config.yaml
num_hidden_layers: 15
hidden_size: 256
num_attention_heads: 3
head_dim: 128
intermediate_size: 1024
positions: "learned"
bias: "none"
init_std_qkv: 0.0436
init_std_o: 0.00796
optimizer: "adamw"
beta1: 0.9
decay_fraction: 0.274
batch_tokens: 65536
max_steps: 4236
Each number is 128 + 32 x the weight over its row's rms, rounded and kept within 0 to 255. Layers, rows and columns count from 0. Numbers have three digits each. The size before them is the row's rms in percent of the matrix's.

# layer 12 MLP up, 1024x256, rms 0.0668, rows 578-686, columns 0-127
093:139120131165129101181101183147129122111126131070144108136188135106159133114117114173176080153081072119137112121107096170116157154104140104151088155121117124112113118159118136170069137123096081091157128143115094135054119086092146122122135080077097145157199180195180129096114170092132153091132142117128099146048156141097107141175129171111111108122095147150074154149110093140196127114097
090:140155141146121104190113170107127159137143143131128158108147125094137061147068109089096163112159136189214102140147133126103098120138153171131111143153124110102128113119114063057117134167138102080145068108083065119104065158158130161125100166135067149156193164146082117092153173131032097070091118105102209132102100172124103149128123166113151124148159132151122039137125044062159168136137
096:114091123174162116155134121091191091132043152125044181094175138151137138169108120165191118136179119106100177137142111085110145074165152098134159137145128137140152105102169111122136123087064091138122098170167062127145115115131147117083113121163189123119087197154175123116105152167125090100126134127139153162133144106151130093151188180131129154148109116094160117193156155141140112142106
102:126134104148162146154189113188148090195107104081129178098155111093181100117092133083150120115130109159156116056130121116135131094096127164164184088136134097143140108113121114169120168077129194119052128121148156211151143108120178119073126074209148148061146120043142162170159151110149105101169082133173128133101152140170163153150099100142183116147106161144114137127117138177092100136096
096:118101103180183097116172121122193134200110091120084127158173129100146117146137118145089075141102040097153113150124156177131179158130156102126103136114123134108162159141148116143084158156119127077135108150051118163123144132139119090144160194136156142140130183107147154122086180132140119095118097125137143138128208097188115113142133159161178134151130133162037111189140108147108120095163
101:156131122079077095139080148078095108127152124131096078138135117121101062121122099074153145105155144120082155149124103121098127095126109204124151103128087176112110144089137103066168157070110136128105049178136145092125046092125077119164084152173142142148121121095116126139163133156084116130110083109164185146097119147093049147138074150162120161126188095081135115092114143116201120080101
106:118132174204121108100141102202095182069091164126086105075148127113117135128193115099168088125107119127148119146153135110104116101093123191107141131070148124178156136134146124149166122112085093115180118178113155111142118100140139180128133124089094146098088166084055077080140129119090088099092095118129179040152053118134058199142162137093183149210104076146144107132092112165158099154135
104:145126114106152115138177102165122180128100123153120104128144129111099174140101079090176137127182156149121139121100211140124144129090080138045153135123187178142163105103095100132057143079183127153048157134115156142108140106167185115061191114119147125103137123074121175102113137129127100114163108171105189139143190134127101138103147133149113181135142118103081140143132159115118066187176
093:098168170141097115124136149160204110163109083144100096138140121087095125139139145134119131122134085170136186089131115111108088095156076092143171113119174088121146169134198082131073135146107179158094046158110064108067143140119139102130126139084110119162118153118152148096130201102071135113167150114112165097086159135168135127108097114088190144145113167170112102163089123188112119117197
107:113158147089106147157172167108201103149129070118121090141106075159128132155132121176125121135173136078090109159108070120088125142131156118148146072181145150169130112151140115181156119137187075102102135113105140141088127132103188132145171105141062131085096153100117112148111142096095132176125104152175128087096172184119136138095136164112132065156123131125149142129113060155102170142092
104:158089182141148151080176141147085155135143119121149096187078100112158121189090095200155154050144198117102149063140153161101079153115060088135117093142147147108105150123120116137118146135141054151168152103104151100068110145108130089137135119133116142142160168195148145088079102092117104075073119127116189130110181137126081132114157117109099122154134165109064059150166158103175205124135
092:121135149164164190191147142110123132083133110126113148145129152089127140134135130117095136120119100156103132158139123087125151080138182116115107167023068147165121142164179127223126178126114159060058126193125163156123141112094168170137097130104157151077095125129082090162100135049125118145142099149145107126127135138137100128143149106124137076123149129156164127146095112110121156178071
110:188121145124142230086133128199134154105077097081160164149096151135151143147099109144131130095110155111132149130150135119112158168056199109059117163174077125134112127147088079079156101067084108032071137147096105164088145156157135079108135097134166138067158069102144109122107116117075137136121108167164150070104096100189111106133155082107132126139078124183089141106122114156174116110148
099:094109132095110126102192094081086118115126172117110126160095152088094107122137146119101121135125133097086101080093067138096129140144180135129084106142136145106164182070118133087102170088090154078123119095126135130079131100161170122129144092138139181139109078178112136133110129096157154126092174154134150108121101142079089109152106156173099082119175143121167143151113056111164142142052
104:182087147151129084204107177141125162109123151147083156110136120102073105146122136077144091130123093103121197149094085181124122091091131196092072134115115073137136125079167145106157133154196096088146147087138146145075132166126111127147169066083117125090116123119131126159088081130153124132105137145146109119039116091161088097178117117118096065134073152111109062141093101126103129144108
092:071077160148070148096108099139140099121097161111119107065212168113152085124132094084150117093164145106165133065119124127109129113115121095116063132154109118150160087143138164132166147149082089193176125153092160132134088170138124088176161139134120103103155107144158139086119117122133117092114131078163116097085153062112101110127097094124100067116162168084151140139119092182170138176079
088:105106097203191111145087136051163091154053183114110141093166095096132174127090134160133113122092073128199157095127131135125172144109139108130122126094089213152225134174211119128087095094111166115112074119136104126121130116169149118139160106149128109112139165126161157085084111164088072135120162132113095151122133136153104133096153162094136109133120175149088095120113138196186157107157
102:110131122120159139116107121168156107148047079089036153086122152137160144161083143118095108082113132142146192071113141201113159120147094124116113070099114114157181107122108129096129104132150087121110169182147084145173069117162115123131134086154109132127161119169112144110098162085142111202080140108138139084078117159168094135153083095157112075134124160109085137132126104177141098113148
091:204153083141127136158145104162083129113137175068118163124086132147138138145211106115158081100062133076121140119078136139101097140077161098155146176111142103163133117095130093148122121109082160165084166105099160173137124059121069114096117161141118180088125162155121202121145134133091162092150116102126103183132080137103127124150065146111100152109075145167149120162122108109147100170095
095:191116097135122119154141186105134126150139169141120137116130169120164145079169173124136124125178093125115178126089085156099109160116100137160105075101114077113146129106184105139057142144176153208160047179098115146150064112113146142194150079141150127122146121084079132113172091073127086129138169145161116088103128080162081038160145114123109080114080120102140087113164142158112069138084
089:149088106116097088129160119145137122141126110127137128127126143134087148151088131102151127125137083086105098093100115159135111179133113126114133116146124115127156145134171085174125098119123143147114170198118150127108153129176104051122128087101151138105109207101104157132145189167076177208158103128160072098146173123172181146174116126148081145131069147151126157214122116195134093159106
105:202135098153040128146140181156112176194122122103109184176135105125125172166134084151098080132091145134089110104081096131110095119160160166152115088154123134152115116180142118069104127117138154122143131121127118117089116088163128084117097140129165185148182136144096170125150112078173151167103141147193131108049133121075141056116057112140127152121153164085135112108154184190113117196130
097:096162108140111175168132164063157198145151092118125130149144140107050143112127135107088121144114096111121119097133109129110145052092071156091121120105117086098104160122135115099105089111128164113133147190117159126106140106126133145156172076102179109119136096047164084092125158150108091156154127164121105113106077142196158098095088099114143067146129117222124112139098074127113165157133
110:096110126208166108170164159075164082097119120073107115096072134147135063168135109132137122065167106087130122177083126127133130139144170169107129154129073148120118070113110143124113129038148190184048104154149116147087110100077152116154169083096094117077100165132155150144129125107142143187128120199115125115145105112085137132139118183148092109108121151153073085195161144127114139094158
095:146153135129058130155197167119090176162141161108082139134124137140049113126169114072130140152137141078144078108096116173115141126081187099096093103100175182131128142196129109132096098077147073072138113114117033181161138135127113104079046088176110121134120117081164172180102137134117111101141068105106086114114123142138129182158171117119107100153149158129111085144080133114126144166083
101:111128182128136128110086125148128129082110161043092148147196135128126128208155119216112081123106151141153189159081104081116158123086151142133134117134161152073104057121062165117122139117157115112136082146120111107081101112137201111145105077135193108144090194137130135110113155165079081136133169163171143112109158117123083089165134181132105079130122153158109095138132098169096115146071
094:150122146117127153163127143151118097175093126090136106123093127165145168122170157154178102156123162125144109068125073079084123151172137166181067084122149146121102155166171141151103148154088103119147140122176098142000089127101174058119132151154118155038117171086112154082090131135143099120111067142117117125121121143114139181153120148110131087165172080110088119188083104162093104168113
097:187176136133085183132143148134132106108116125093104111111163124075168153121122146173106098101157111049076108108115113120120179132068154119132135125154107135121144133173111141173113128139126072090096135144148120196103111095146115074146141106106157092089130103086119175101112146128112127196163090151149127063137180202184113141139118119116110057132105198137119141153121103150143214135105
096:081122160089077113189165161134204102114042163114125090155157139087100139156104146080126106101085057059161162133070098104119099106112045136175117069063168125149172158141198101123163124124153106182138083176191161142102138047119147130148120132129139105142099163104092104097090155131172089181113173131119168119127174055069107155173091119125156133156137150186117085206093101144107098109127
094:140167093163113103161105092094114070099058156133137143076137113122166108143164172098101141060155153086136140085108141145130087161132145151163097146134087174080092167118172080146107191191096133074104132096145166157116100131135142109083151132102117169159102141129104167111171131066094177144161103135160102140077130160151139125080141092140141070105157160157073081169091125113157166174131
101:081100149137175119172088158158174169110127070061081170136089121126104140178124139120183127089163093116150148125089169102107133189102154129125132145200155112150151091157120136143128143063111146136151120194171131146095143082124114135124164046111147118070145215071123182131152132135152130122122122157172122085115162129114149115200143201155144061082124124111101106166095145097176095176113
092:088170146147100149211105091193178103127118107077128096204139139117151106150139082147132113087128145128140155098094077077107171123165098125131159124141142137168175126138111162124159127076068175082167157188111102222134142116165147132116098112146120155079157124081076152138102108103151132138101129147107132128121098088144063157167106158127080109145124100122109149127135145121074106132172
106:128146161111180115138146153118144152140110102120100110176131155041112114134157115190153077098113114107130092160074083231103092144111112140159127086060094080107181174097141112173121106175177169168125119149070155134101121096156103129148134144096215155139145172200141214146126131086112157103164175108126177115137100134145106103097115114140118141135108138117121122133165045146164111117167
099:181152184090096102113129064160161125147067088134118155121207114139113142116105161182119147126178133092116127055153137095091130130150139135073138156098129146092195164112067110088099138102150099104134119154136100129156118134122140108148150176151108138137113147083158115102134090165086140150159184098160159148123149162091089135117177132146172127150148148066153173126147095138206140085167
096:111146126101122054174158122162076118128111129101121115090169126105097066080097155104110149139135138125176085064161148124126087114121140154111107096106110106147196115141140120122126100132042028121179139150114156143145137100155161166148149101092121123106114198161160184150102151121061104178097125175130112120077109100172096163144146149101109110147129086132177120200113120095144148093119
106:116147123090148098155116108170164081154117126127077090139098154097179138159170119112132115040129164130118183132048104132124124149103088124145109132120142116157137141047161122084100097107128176170131128141101086159163121089182142202148186128181156139057182070145063089091103131146028122146138133149090134124149124071157137096116120107168137211136098076088113080150131183109070168109119
083:104166138100058136141118114119111148105183126105135124118110118164121176164118127153181120127143123082080099101119119168112133144110167097145115117169105114190053115137095117131187129102153147162113118172045141120097128158213145072087107097104104117134178124147128163131068135114164177200131146164116150160125153085182139087154145169105144123178104144063114069107060062131161123094087
095:101130185158134132069134104096106171124156109127157098108113145130137161102074145144098115164101123116130141075148122148126125088172160148086099123068067179145119140154115127138116122160084141112130126128084118191137137194191157131149095131072169120070158088112149067169081162114133179134134064210134096115105069098075155137164150167135168076174141122125115101121093088133177162110141
104:129150175128152169100157153127106122129046125063100125120128212114133132113118117159172094109078068181147119143036069124121169113119094103144128108117149079135108131193099141105098066150099117060115116187152120105085124091115119129129145176049156169120082168118093150065121149165119115117178194092121107103055112150140176175133140127089140112181161155137101148167109078149135100171099
106:136099142125099090139080122083114191122095162081133130111149082091137121127165162114146146147094136106081111086070082121112100088128099138112100188128165123150098118144157154224065128132124135128149173134092108223171150118164210130113159146137183170112133142102189116130105154142058128192144074159141088150130124169195093073112141134127138129166167120166171117092123148150185157102111
105:156093078110065157121158140111198166135119106133127182139105126112125137150133146087224133119108174128112056139098125064105157092114164139148152131140150109158154150151136124120077150172089092125125103144131124110009106090157137106113196127083131145166164153139128139101122131160121121154192096166135154127079123134142143119181103180171184163112160142161124095124140152140154117131102
113:114132119153125206160114168157113081103130085122116153133143138159149095150207114098217116120145070129080129136122094152120082151146135085139145124121066092091152204146109089146076141117102188140101113165145110115101114130155180094152111111134159129128105135122114255139102216088158142137155181125108096111116132154139130187118131112102171150131138099134146090191107092129080134122096
092:175148088084144111134106133188134099208084060134148077137161104106164118071127127121173158187096129147109186111115111096104150190111080133140075076154149133107216094098125158119131126101144080145184098175130127114122124100090135109139074129107176108093198080152109145122075059113126196110087167128148159145143092206124124140144120099112158074135161155097152146143102124181152130150010
098:118123106125128130222111119186108176160121165108131114120180142113111162087103142173099077101141111127169080155135141092098112157123178137106153173073133070116155121169091135101153097178168181129075132112081101191131154125117125116176131139118125151115122102134115116136097223130035102115158093140096148195147179100163129092119146131122132077151165166168098160100169149100105208082171
112:155103174098118108142141087226117150194135108121078128154173129167129164167114112197085136097119114112129105112131105138110098121107102125152119081097111175130110136113146057107131206164099119137145151103081099147085141051120144077071166132077158179115136100146153131104145132100122140138142149131161194097110127106170129128083116107116147153187216134148118139129115176135133126115098
093:115135127190101090150099213129145127157108133164144139096154061109121182149140135107056076112185117144123124182152162209115111092142086148208157163095164140106122170146182095100159071072154159153097121143122158197137124161109167128051160139125198114114037130164114110106132166163142153133118145156149120113125112053187153143149151135105138063202175128117157105186136109103105162183058
100:152123077163141100135126129151173100112181148115128130120114101063109168154129118104109139080114118106100136111145124138118120143109163142183093103089054134039202146150094123189131175107185196119105200113109090173138138142145133085098136122097147108080120112142107168138111104133148149102116118119150170120146059190154118157133146088097144117135162233136125104189052092081134118158134
099:140197142102201113122085166104089170182131131104117159162119148107162141101156147114164152132128121130108131061064131142131095092117117132122057137159082104109115139125145125159063138185146118158131141175111077135111096086091073158190113141097159079164109178078149210162088171130113159199157164141119170078126129173115121116091118144129220148171157116131072138158145091147129156089131
098:094162189060088139099169144142101103153115072125116134108113112130089082152120128151114126170122087136117133134088112113118164153132084172069086157154160163136110150023119116114099150163087075129117079206089075153067103153136128134138104100107088072128196164142061115108133120125081176161126148157169168137093151080133165122155114229109161129089120128088157142113117104134185129132114
091:086072111161182120110137116105085171114114112097113193140196127130161143127136160109142109130138079146116121171140070138090108099122089140090178151121113098124090096140198127145095125106089074167090104130146156160100173106168135115152137136133103109161128168148127171106078161174101138125160105145136116131076148089184118151173121150138171105133155135114117127168162113149106079145073
096:187113131179106103081080179123104130090056064167094144132108129089098105128127035148125144120125148149151152089121139106123112145178143177127131120099116145121169100144119127125120126105164103122133163165149162102052140098102195164086146171112093163122066112144098125155115139068104136088062068133169114102123162171158161120132149127147115097201144096067140093117145155124123153121080
096:113184169113143168168121144144106123188122068120145162164170141115112103186094112176176086118153129149163066101175130108134186099049132107137110119112163123184126115128113158121140130130107152135116082176107116158096125142142190131092104110159155079062132150117101140140131090154098163174109154196136153132139102137115141175140097117102120133207138143153111114123118145093137163162152
116:131129121148140194119153213127146113080168153108127098091083168087135165187159107214119112137149109140144125131082143104080103196155141103142148136140140129146148146083156105123163125070088090139104069122081171110153082189177147098065147115110121158098118104117180101089118152186131161160135124153148117078136108153139130056166113164149126164125144059122160142137118176084121118122082
092:104171142120136100174174135117140135123097178099152112106163116112070102101107158116097146076154130103172108120157066094117107170168140179149102123064088178136125135159101155119108128122097164127102142142088194113084102059135149072135082070147108124138176070129131136121090148118140148090132129105122111129118152146125127134200190139091140101134171074120136091145144199177133141120135
103:176135142118069156131124128187156052167142129134114107059144128148124092113079140155106131075169105110145190096138189138128125102097137137202128054200056117144180177109119146095108095152106131126168109155173093186139110131141103140116135163062137133106183135131087125079132167118169129158109196126149149065145088109157096117115093121129153128122161143110172120190140082150114110121106
093:123139129085120095148124161150104161171086138067166143106084125086095156165109108150122145102122086115123105138108121108120109145163137158103174160112132116116109122167083171161104100010169096179130108132042145156082133139180080143169082141134094098110161164154155176148104131111073130197122152145103099120052200099113103070116097119155108151098118155174112102130107140209113180152112
091:119090154086106158131119105165105139125118128106141111095159137176087146135096153106131111129107088124110199147088126116117155142065127111080150175163138089115133088120102105153181175091165127168091130181067097135152157143147116159108138153126167157103168178085157125167127117174140118159114151123087111159153107129138121163173111144076128145147094141080136081090112166140108177141068
108:137145113106186147155111094158108128183139096132129060051122124119131130118134140155119145074132071142176085161165104071103116156102094164146171087140138166100064179137132069178115119128154146112128137128135101169113121096188161086100153095149139099101117101106166119159077147077095182129124136133137166123148104162105112102159153070066101059110114159174108104106109113154147187142144
102:111191117117074151117141121122155128085116145100114068114153116100154141113146103110127119112150153115119144169071111136116144060091166105158164139105097129110140101115178155131160139100142154156073175194145166158140130107113110137138100073134145154107126132141086150204123110123104130190109115143122138180121105130239165105136116143121139137165160118162101096142142183122176150171179
105:165061123120137130096180151192149175093148163090122085183109178108150172143152094168223139098106114158129171105130153160121125144132232174104102116108061147107084059147138113155143185083183119107097083137040133133052113067121128186126132137139156130079198163103144139121141171119125075122125180155085168085132117169113113162157128112146127047126103129113111115109111173084163197086114
106:173159090124075122102152127152176179120120145124112152150072164144130074133153108113143131051216127146144186143153135071116114116144090149150130091129100130162102100131161100069124124180155126125157130137107092161108131095066101053097110090107158152108150176121183126182140171075187072131103159158172121145134092113100126092109110168146117149078149157130098135116106165185114130152180
102:179115159126138133117145060101134110179055164110083080109109063142104147132133060106142143136212118120167117094047103072092178159097096101085156106119059125176082062081174126110077173160089189125141102138128133134132140119187130099151110112161122123124126097080062147144135161144069117163090114175137097117138181109121145154106136157059101145101131084155127128131165123084192150109161
092:127122159164131182127066158111107152149080122086095068057187095125096170142061128192188077157157106099161112085120084112122123086100164153160141126168145089119210105126137156178189115156089197141152151186066143140130112119159114132128089086146136117109130201140111160133095105134164151107121097147095157043103144076142154106196118163148144134120113113103163118171141190167156169134115
113:138118174140126134172127160116114079126128127117131120110138153146133097114104131128118103121093142063096135150138119098114149126107151123092121116114135161118074152063130055065118167098187134061184126183119094104096116115095168134161181115106155142140071132078108146190142134104159136234165154116188160110120097138112094124155107129105175134119106076155102124109097099151134149156125
094:142117122164093129098162131135142163106163122130086122106096111106152122140139176187161125056132098122134119112129151145113133110135127169151139054129116129135074175123144072172146121087184121100116096124070064120123115163118146109168104131113084122136107123183106164151087132130110112138165121129085153135071125114089128147089084144196144123152196094121089149106168151101152166192145
096:128161108117180109155060143180125169112158106089098158139155177082127157150147151059161140135113103155113171183129174071117116138075112137147090080159090126076130115193120157150116177121140130134090141107111157111138129146146118118143073131135163108128150072089130191105112160127092118089121135142219175134115124144177152149138094090125162102165188160127182144180144157120136140119113
099:150149194148103159121125113152118076213115096105113123123100113115178143158101167194065123079186098144102080117113154083119076101088148160152140114112123146125120148104154058146162165184155124104130161113095074168075090119136157087127126140075220143097115124117148123150152145158173139157115220127155157065166073096198093140122117086156168131131152125114134122172133081101158112077174
103:126099119149123096135179173130132154139112087046118083173223134123115092151132102125169122107171127065203126101083098108110147158070180118099139174153097182110161098146116167154172127122094115100158122109135122146075138086180174083118113059189132103128183171134101166188125142104151112131080036121157134122042187154127162105120123152158141055143133126097137144099159161140145147137112
098:119148134120140136138119102093151121181131163165162092154076127104162144103176130147156122149116120179117237159080146099130140136092080179111135140132061118056115116049136116103120166150166129162110109132086086109118103116103104121078161123154169152106071107147145141128144114153115133152091129102121147095105172088089111063129129155127143153090175184134066129134125186177187156182153
105:134189140093105083140127106113165185109148138084114123108122082165133067115103148110124171118193109141138147102176112081094132186137151121105041163034111148119158119136123099050130106087134167131070126125117148114098152111112173085111128136096057030106095164082147119126105123168051127112157102101180075175103049118130137177138154126114165146181162115093102091140132089128082158108130
103:142122126126152147126088099123126083161103013138134102064105159114084120092051130114126110169136157134141124090111162127119111094119179104169135107189130129070125144104119080189114161143193150071116151196127106116160135143102100136191184063096150115113119084151095114054103119120112186178081107128087164096114135119155194147118130108174108138148142127149125114188055126122166151147158
098:181102194186115108116165110165097141098103145123116097053103099148141115121046126140137100169156123063160066143128097099094134128126122154135180165116162079131173151164117107152147100106139120047123128108071134139163141106187155095090079140138134147075118173147154088058083097083118116192132124118169092102171104121135163155170139143151158094130146108083167124158090159130192192140080
106:121101131112152150186196077145127093119131096125116131056086068099055135179156193116108177114185108176135196097072137134104117131133163095173142138160119159162142117106128158113038154132116134137138121135150153149151145085127139148124160091141132139114180101084136127121119196143113136154060123186148101123154142122133147121134074143105105098146147108140137112118149172086087145098115
109:129140161120113170128175181100158097135150104158118123173125143165105064103153159172123143068134133150096123123141145112079148138115100146127151102151135161164103155131104024125149156146088053093204140146176161094097188157196177085121126122098084219083097128120133096171110093052105186150127147156170165144121156128118161137141092131123112122126132147115154077102184149131114166096113
100:143139131146108114110145181130167129147180118142100140135103190143096150105158156136167107050128090105089123150098163155108143132184112122111117102141120163162106139139114116117120135113071111164145117178177101149060124119111143121057142080147151185136102116160135140124157108112141139198090184129110105128104169190093192122113131216088173114172148164153102079098075183132156152175128
120:124168121105183180133131110142142108098027121087094068098120152069099057111091128146114077081117119095169164166149114182122125115067082127125120131062127108197101117064174141189108143156126078164089110122133163148124107088103127157150112105160148163095142106124166145153102114100087143105131142119155108147053199101113152104149146200071127113152162095082146116119090124103158121119040
115:122113162105115141161141098146116130162136160122138104155138164140151147119154138188126119126155132088148157102144086081108123173074153113098025150153156147139089119096078099104107135092093140143118086186107148105136123163124134124120069113088148140130124098076137133085112141102098184163139124085146167137126090114091107127125103153173149156177110152150148131139087139134200170116141
107:111143109167148175148089160095068155154164169109130154107109137119122128156153153097122083086161112146154128123149130121112147126095098118197060093124174133111135111187121158157132158177097145147133123139140107128091115137089113102152171122024121104106157119147161130131113123174165148125128115126181136081140115103221148119151153137165141151237162116140164128197106149136156089124122
101:127063138128149115139164124078139143121134147120065146144150101097168180126116116099142111122166122095087146117156127224093097129161177114139086108105112116135144097117123098125130135099165141162099096148146116093110116065145174092127106138079117098107090179193123098063098110129062167181131113108179103125157098168099079131104093174104118156196095144090149105158112108172114137133078
118:177136120151115190147147073091196190142088123129100137163156144111121110118062145115117120180152069173167124124119095111111138143168064120125109129145146116103145153134095096162124151128080161086058149154177154162158110087168167163095091057106174161148114132062064168140083167144151130202101140190137100049125083134179177154105171152069091134108122081167156112107152197181098098131105
090:086143125123151154063146156149144138120096148047128125159140096089147154118067124106195080147184117118170123143138039120110120156127118167157158082172168120172148093136135123155156115145086075154140140167165073156069116136155191104121123149123127127137132149142110172071112186167148145122116108124158099104097184128145051098184146142076121105192125139099155077112118130147111101142104
108:083129082114078139131132108163170082145061109110110063078194119109072151199086107179158123030120094120117138096178091184118080137097131101161120144116068110131137150153102108092100135127108104099160128141098199130140079155140114107110111119155102154114161133172136136069108138149124100143140130130180088109123088092144061091124086121169173088105171166121166188152110138161117143139119
106:104131165103090116170137151141166041071124142078113134137104141071145148085150172168144108128111104092133152097116124100119164094088087118123146149155114104169059171098126149119147123149165081141140089091077092185143080099087127131111151130128092169074197159170184135094100133110107153143111127111143114169065205078088121103094083197080122141101180113152128118186154121151121154131111
099:103097094174149108135145168060196120122104187073063180125140122142164105153123094123156100137130089135161162124030156139131131144139142151162136114196126092158128072142160119132130134133142110161124111081126089128128084070121143136070078094110161078149111161124116158104142123174167143134107149132164122119128151163125172059210179150096149150141087172157117104159129162145138139141112
102:181146137112133137097061141107131134141137128138086140150209134140153126151123101155149120073086104122113178098159081107128144175058120151164118188109097138114143105086095122116083158099111110111136126138171148120111138109158134107168169103121119141128132143126078129200113132142166193159176105109158149162109122083185111067122165161188133161187137168132075128145136173103047179114124
106:092120195163099097073146084132160169163122097087111177126147131117148100133133080137096110092053115122107129153155087133105172125154145104137133101133143074153099111130090097111092080065111059105125118148185139149096128116100189142091159095127146175091112125127121153101122120126110109166085165120150151116129091154051161168131157090098203160205133169146133073142110100169070084126143
093:128157150143240142105159121141115127069132150146157048113146023113109133135160152183100106158146095150156123125172156157107109176142067195125168127085113141125151149112144137164149139111144123076171078162091164148108111135151129122120119107147174137082165109093130146070103067111124185147138117146140106139160094107127140176108188137081117101164147097148178120129139131114121179099103
106:149118140141111187075211124154144199106111121104148148164117141113135154128146135215184129107130104160137120190090122199108090123119081130100083144113096213142108117152078084195099174141218104057122138143113097121154125080124140119160045125096096154119061105159105160122132139074158131144134139153132155100130164154083080171101139146113107121125147137183155085116121165125160129163108
097:081113121124081101105135115159096122089116145120151112111130128127136175125117139159123130144145110090109167087104145163149104154155157153154117088105106146119153157102115136075111167113141123152167107168154072131107152087106174140124104146185184115100162133134101189135128125115136158113112150192156128121145140131183092114152154151137078103114197150146058105202111118127158124156175
096:116176191166119104104150139150076172176108098168100104176131142181172172123087117135121134129161118116112180097177117101096100159133109137074128142123073159178090179125179136099154169134126121137137096143155127131124104128141099144139180121127171119070143132119103093127097147109125109162137057172162113103170090152122125143113125135142085152137127075153125094137138116085137162135139
094:134190169115172114113131133145089150180116118102154110083159186106129140129165159101116088135092065099086113131126114130130121195097128172140114153129090153123120150099181152143039137060153118135105177120119105117099118111136106106168026139116156125096131137118150102152145141130121076095094116142157155112144115111137099069173059120102179140149074175095193111174135129107168149097121
103:176109156159182118139145092118099146171099070124121157076151099070185091128119069077133146146146137079114134058127076048093162121081094213120158089115074118098084121139169091141111122158118108143126130128139112159178088096069136167101118101116140085112084107126085134155093157085128112091092148076196180152157114170201117085114051124118114088138088178149113103103085137157156128128103
094:148157101131119173132077108164077163132120143130131086153091067153090132141141075135112085163087112164138148154142083145123117097147119090123122162126140132186091143186162159118180091189158156141085112154133046144107095161086109138164124078104090110138150143100143091162147156182101113146081083141175128090075105149151192148121153096152130131178112119098176150157157131168148139077130
100:098157100098104125157088128155128103172111103119065137119070147146133131159126155162102106094168146060151138113176127153121146175147081097096099152114083125126126112113140148079131113146103122095143192147118112219152107110148101054076099104135103132081157133109092141176105173150095094174139080133120107149107123150159106127204106069114139129131166156123087117157097091112050148109164
092:133156083154119139124095153123130119117120155125085124076187142145173139158096135145140080121149132118149143149126139213114114146090107133153074039146102099115109138141139097096138103083126128139175094098160117137154081136147100133165178135017111155116127193114175143142092136157146105187082167113149200109123077117134093131208136128075104134138133148122122117146072156181100156159092
089:137140147101081153139129116084176139120104082152095094118118115124106078153106146111080090123117146084099027149129090107113133180066112061107150137120121140165120137093180105089101129123157077116100136137112142136054158126101142106156118088114052129117078127134134067141128111127151084159122164171181116179004129119093139154147172092174108108108117124130125136104142148110125148149059
092:180141155116089106134174170230121147111170134157167119160108143114203155132106128065101068078176108080134171127114176121129129121147148171159125137129096146076095111124117133138190188075113137104100105104136143130067069099138165143031086080111060088129153102164075166137176170093168163166110147088163123144121112131103106144169076134126126140155156151142117110115080137152083195156084
100:090151134141140093106187145136084130105068153108165129151136090109151098131109167158132088073100106071131117132122141148121124144172170100158098124135058155156140119128176163148060087125097167106145147212150135155090129046124100079207098140106112135078120112127150184183101153147179166141122113125122068088077165093092179087169169113112102086104102124133112116172124136145138108128106
091:106123081113124122058106089097151130113127109121125138181098053144107144108097100097148109144097139119090152178053039130107092194169155152130103078183141114129088146087163038169161206132113127137088061164106075107134058126134176165138137122085098143186089155133086118163119144141045138224109191138128149137100114138114104118119148141141103125145101174114132098126129139125129113141085
094:128170164082134137084118100139135140092133119113118148125144151150084128148112145166099171170134147099126137098200115120119143104171132161124115093134173131110104153103126074067099121181104160107108103125156120103169151181132096139135154136053117171163063083132152118120151137185132145141130140153103163130099128159110110104165123123116111083137155167097076057147116097114123189161075
099:113170101099117143133169187097104111107106103119141178096125130109124159127123092198136090097077097105161145161050126120091105207177167138209113140177128065122120143165102150127085091201076147067163146124068120146124150086160142164087061141151136170128128178139100134074130140089158109140082156101096079120111127156138209129174133139105132129159097113088099092134126063123132096214057
102:099104174128103114108161191143140108092094137149073144101104093106097160155126137174166078137142080122140116157104100175099044130153113102156143120089105083086126091128142117141112126158116156143170113183157138167089091077135154095161073050132080123139138204132100119073139094120161081198107149200177122098135201104094151160134109143144119131169169147134099090102091165160147176140112
089:113149120140168156115076121109124125168143130122162127136150164149096183142149156129159136208086111120150140169111114152137090170134093143160110173192089122137148115127105131096167087150126092191108114175108099075100142132191130163129129067055128100136158122128169144095138196155043119108151115104163135117067168116108151043100142119105138113151159077108177157131143094139150124127109
099:091118149133091164115110124115093099158059180159121119171136133147135134150162059096129126127101083099110125025161123122130147157159155128152147115176131134082101163097143117089144162145097190161151146151160126125150032145156107149166110146119143145115164123134134125164157129123175152090101127127107136147123197142112108106154081110101107137096148145092123135182120162082150191199173
096:146117152155067137095130163104195159107159149120049182130117118082121160179100067152050080155152085106149138051130119098123123114166141160128101098097165104155113120148148072174125124138140144148058084120057131169114092154143110119126094124136137182075092153103099114109139078088153151134112127177135148125117089128161087105120136110136072080114134154100076126106114163115113135135092
097:118128090078138184153157160166189153087081109111141116098138149080116073134137154166181111061106130105123107113132143139118136107085135122174113130140096146209148110096125102125113146146146106159119087176149103167142159112138118157146147108127173141129166158090150143157093141117118147142102084088134161109106135122102166141105098112139169147117119119135170111128113152108075092164083
105:143181108117120171117151153141113149040078109092124131102153086094146107137119100103142099058153139148122142093144079081126195120066124183116123107087152158153116110103149120189086132104129126089097124139094174181104165124099161085163121033182082173046106137107111134149160103159121117132107130160184097144091147117198122130158136103144186142104137128113099137106138156081147125135127
105:182124174144188159146162075126161150095162130073065148114069172134084081106109121091182145133146111116131119156140147151119034126160126134089143112119096170152083112141093102110107139083121149140078180114115160154166136111156152151115143153118174130103099157110138148117140138166153079122149101125152143122101114184124096143066112178103135129162164150188148161109141147129140087128115
090:129140130142132149072113163143124125143092173158154128094137073097148161148165068177226102115191063113174154129144111149129150093114155074161192136110095120135129130139093135160106127088157053084100020121152098104132193174200116122186176046158149090101159114172122131122148133151150127109114121155159114096183125121130162140111134125129138145196084104143139126096137099138116157152104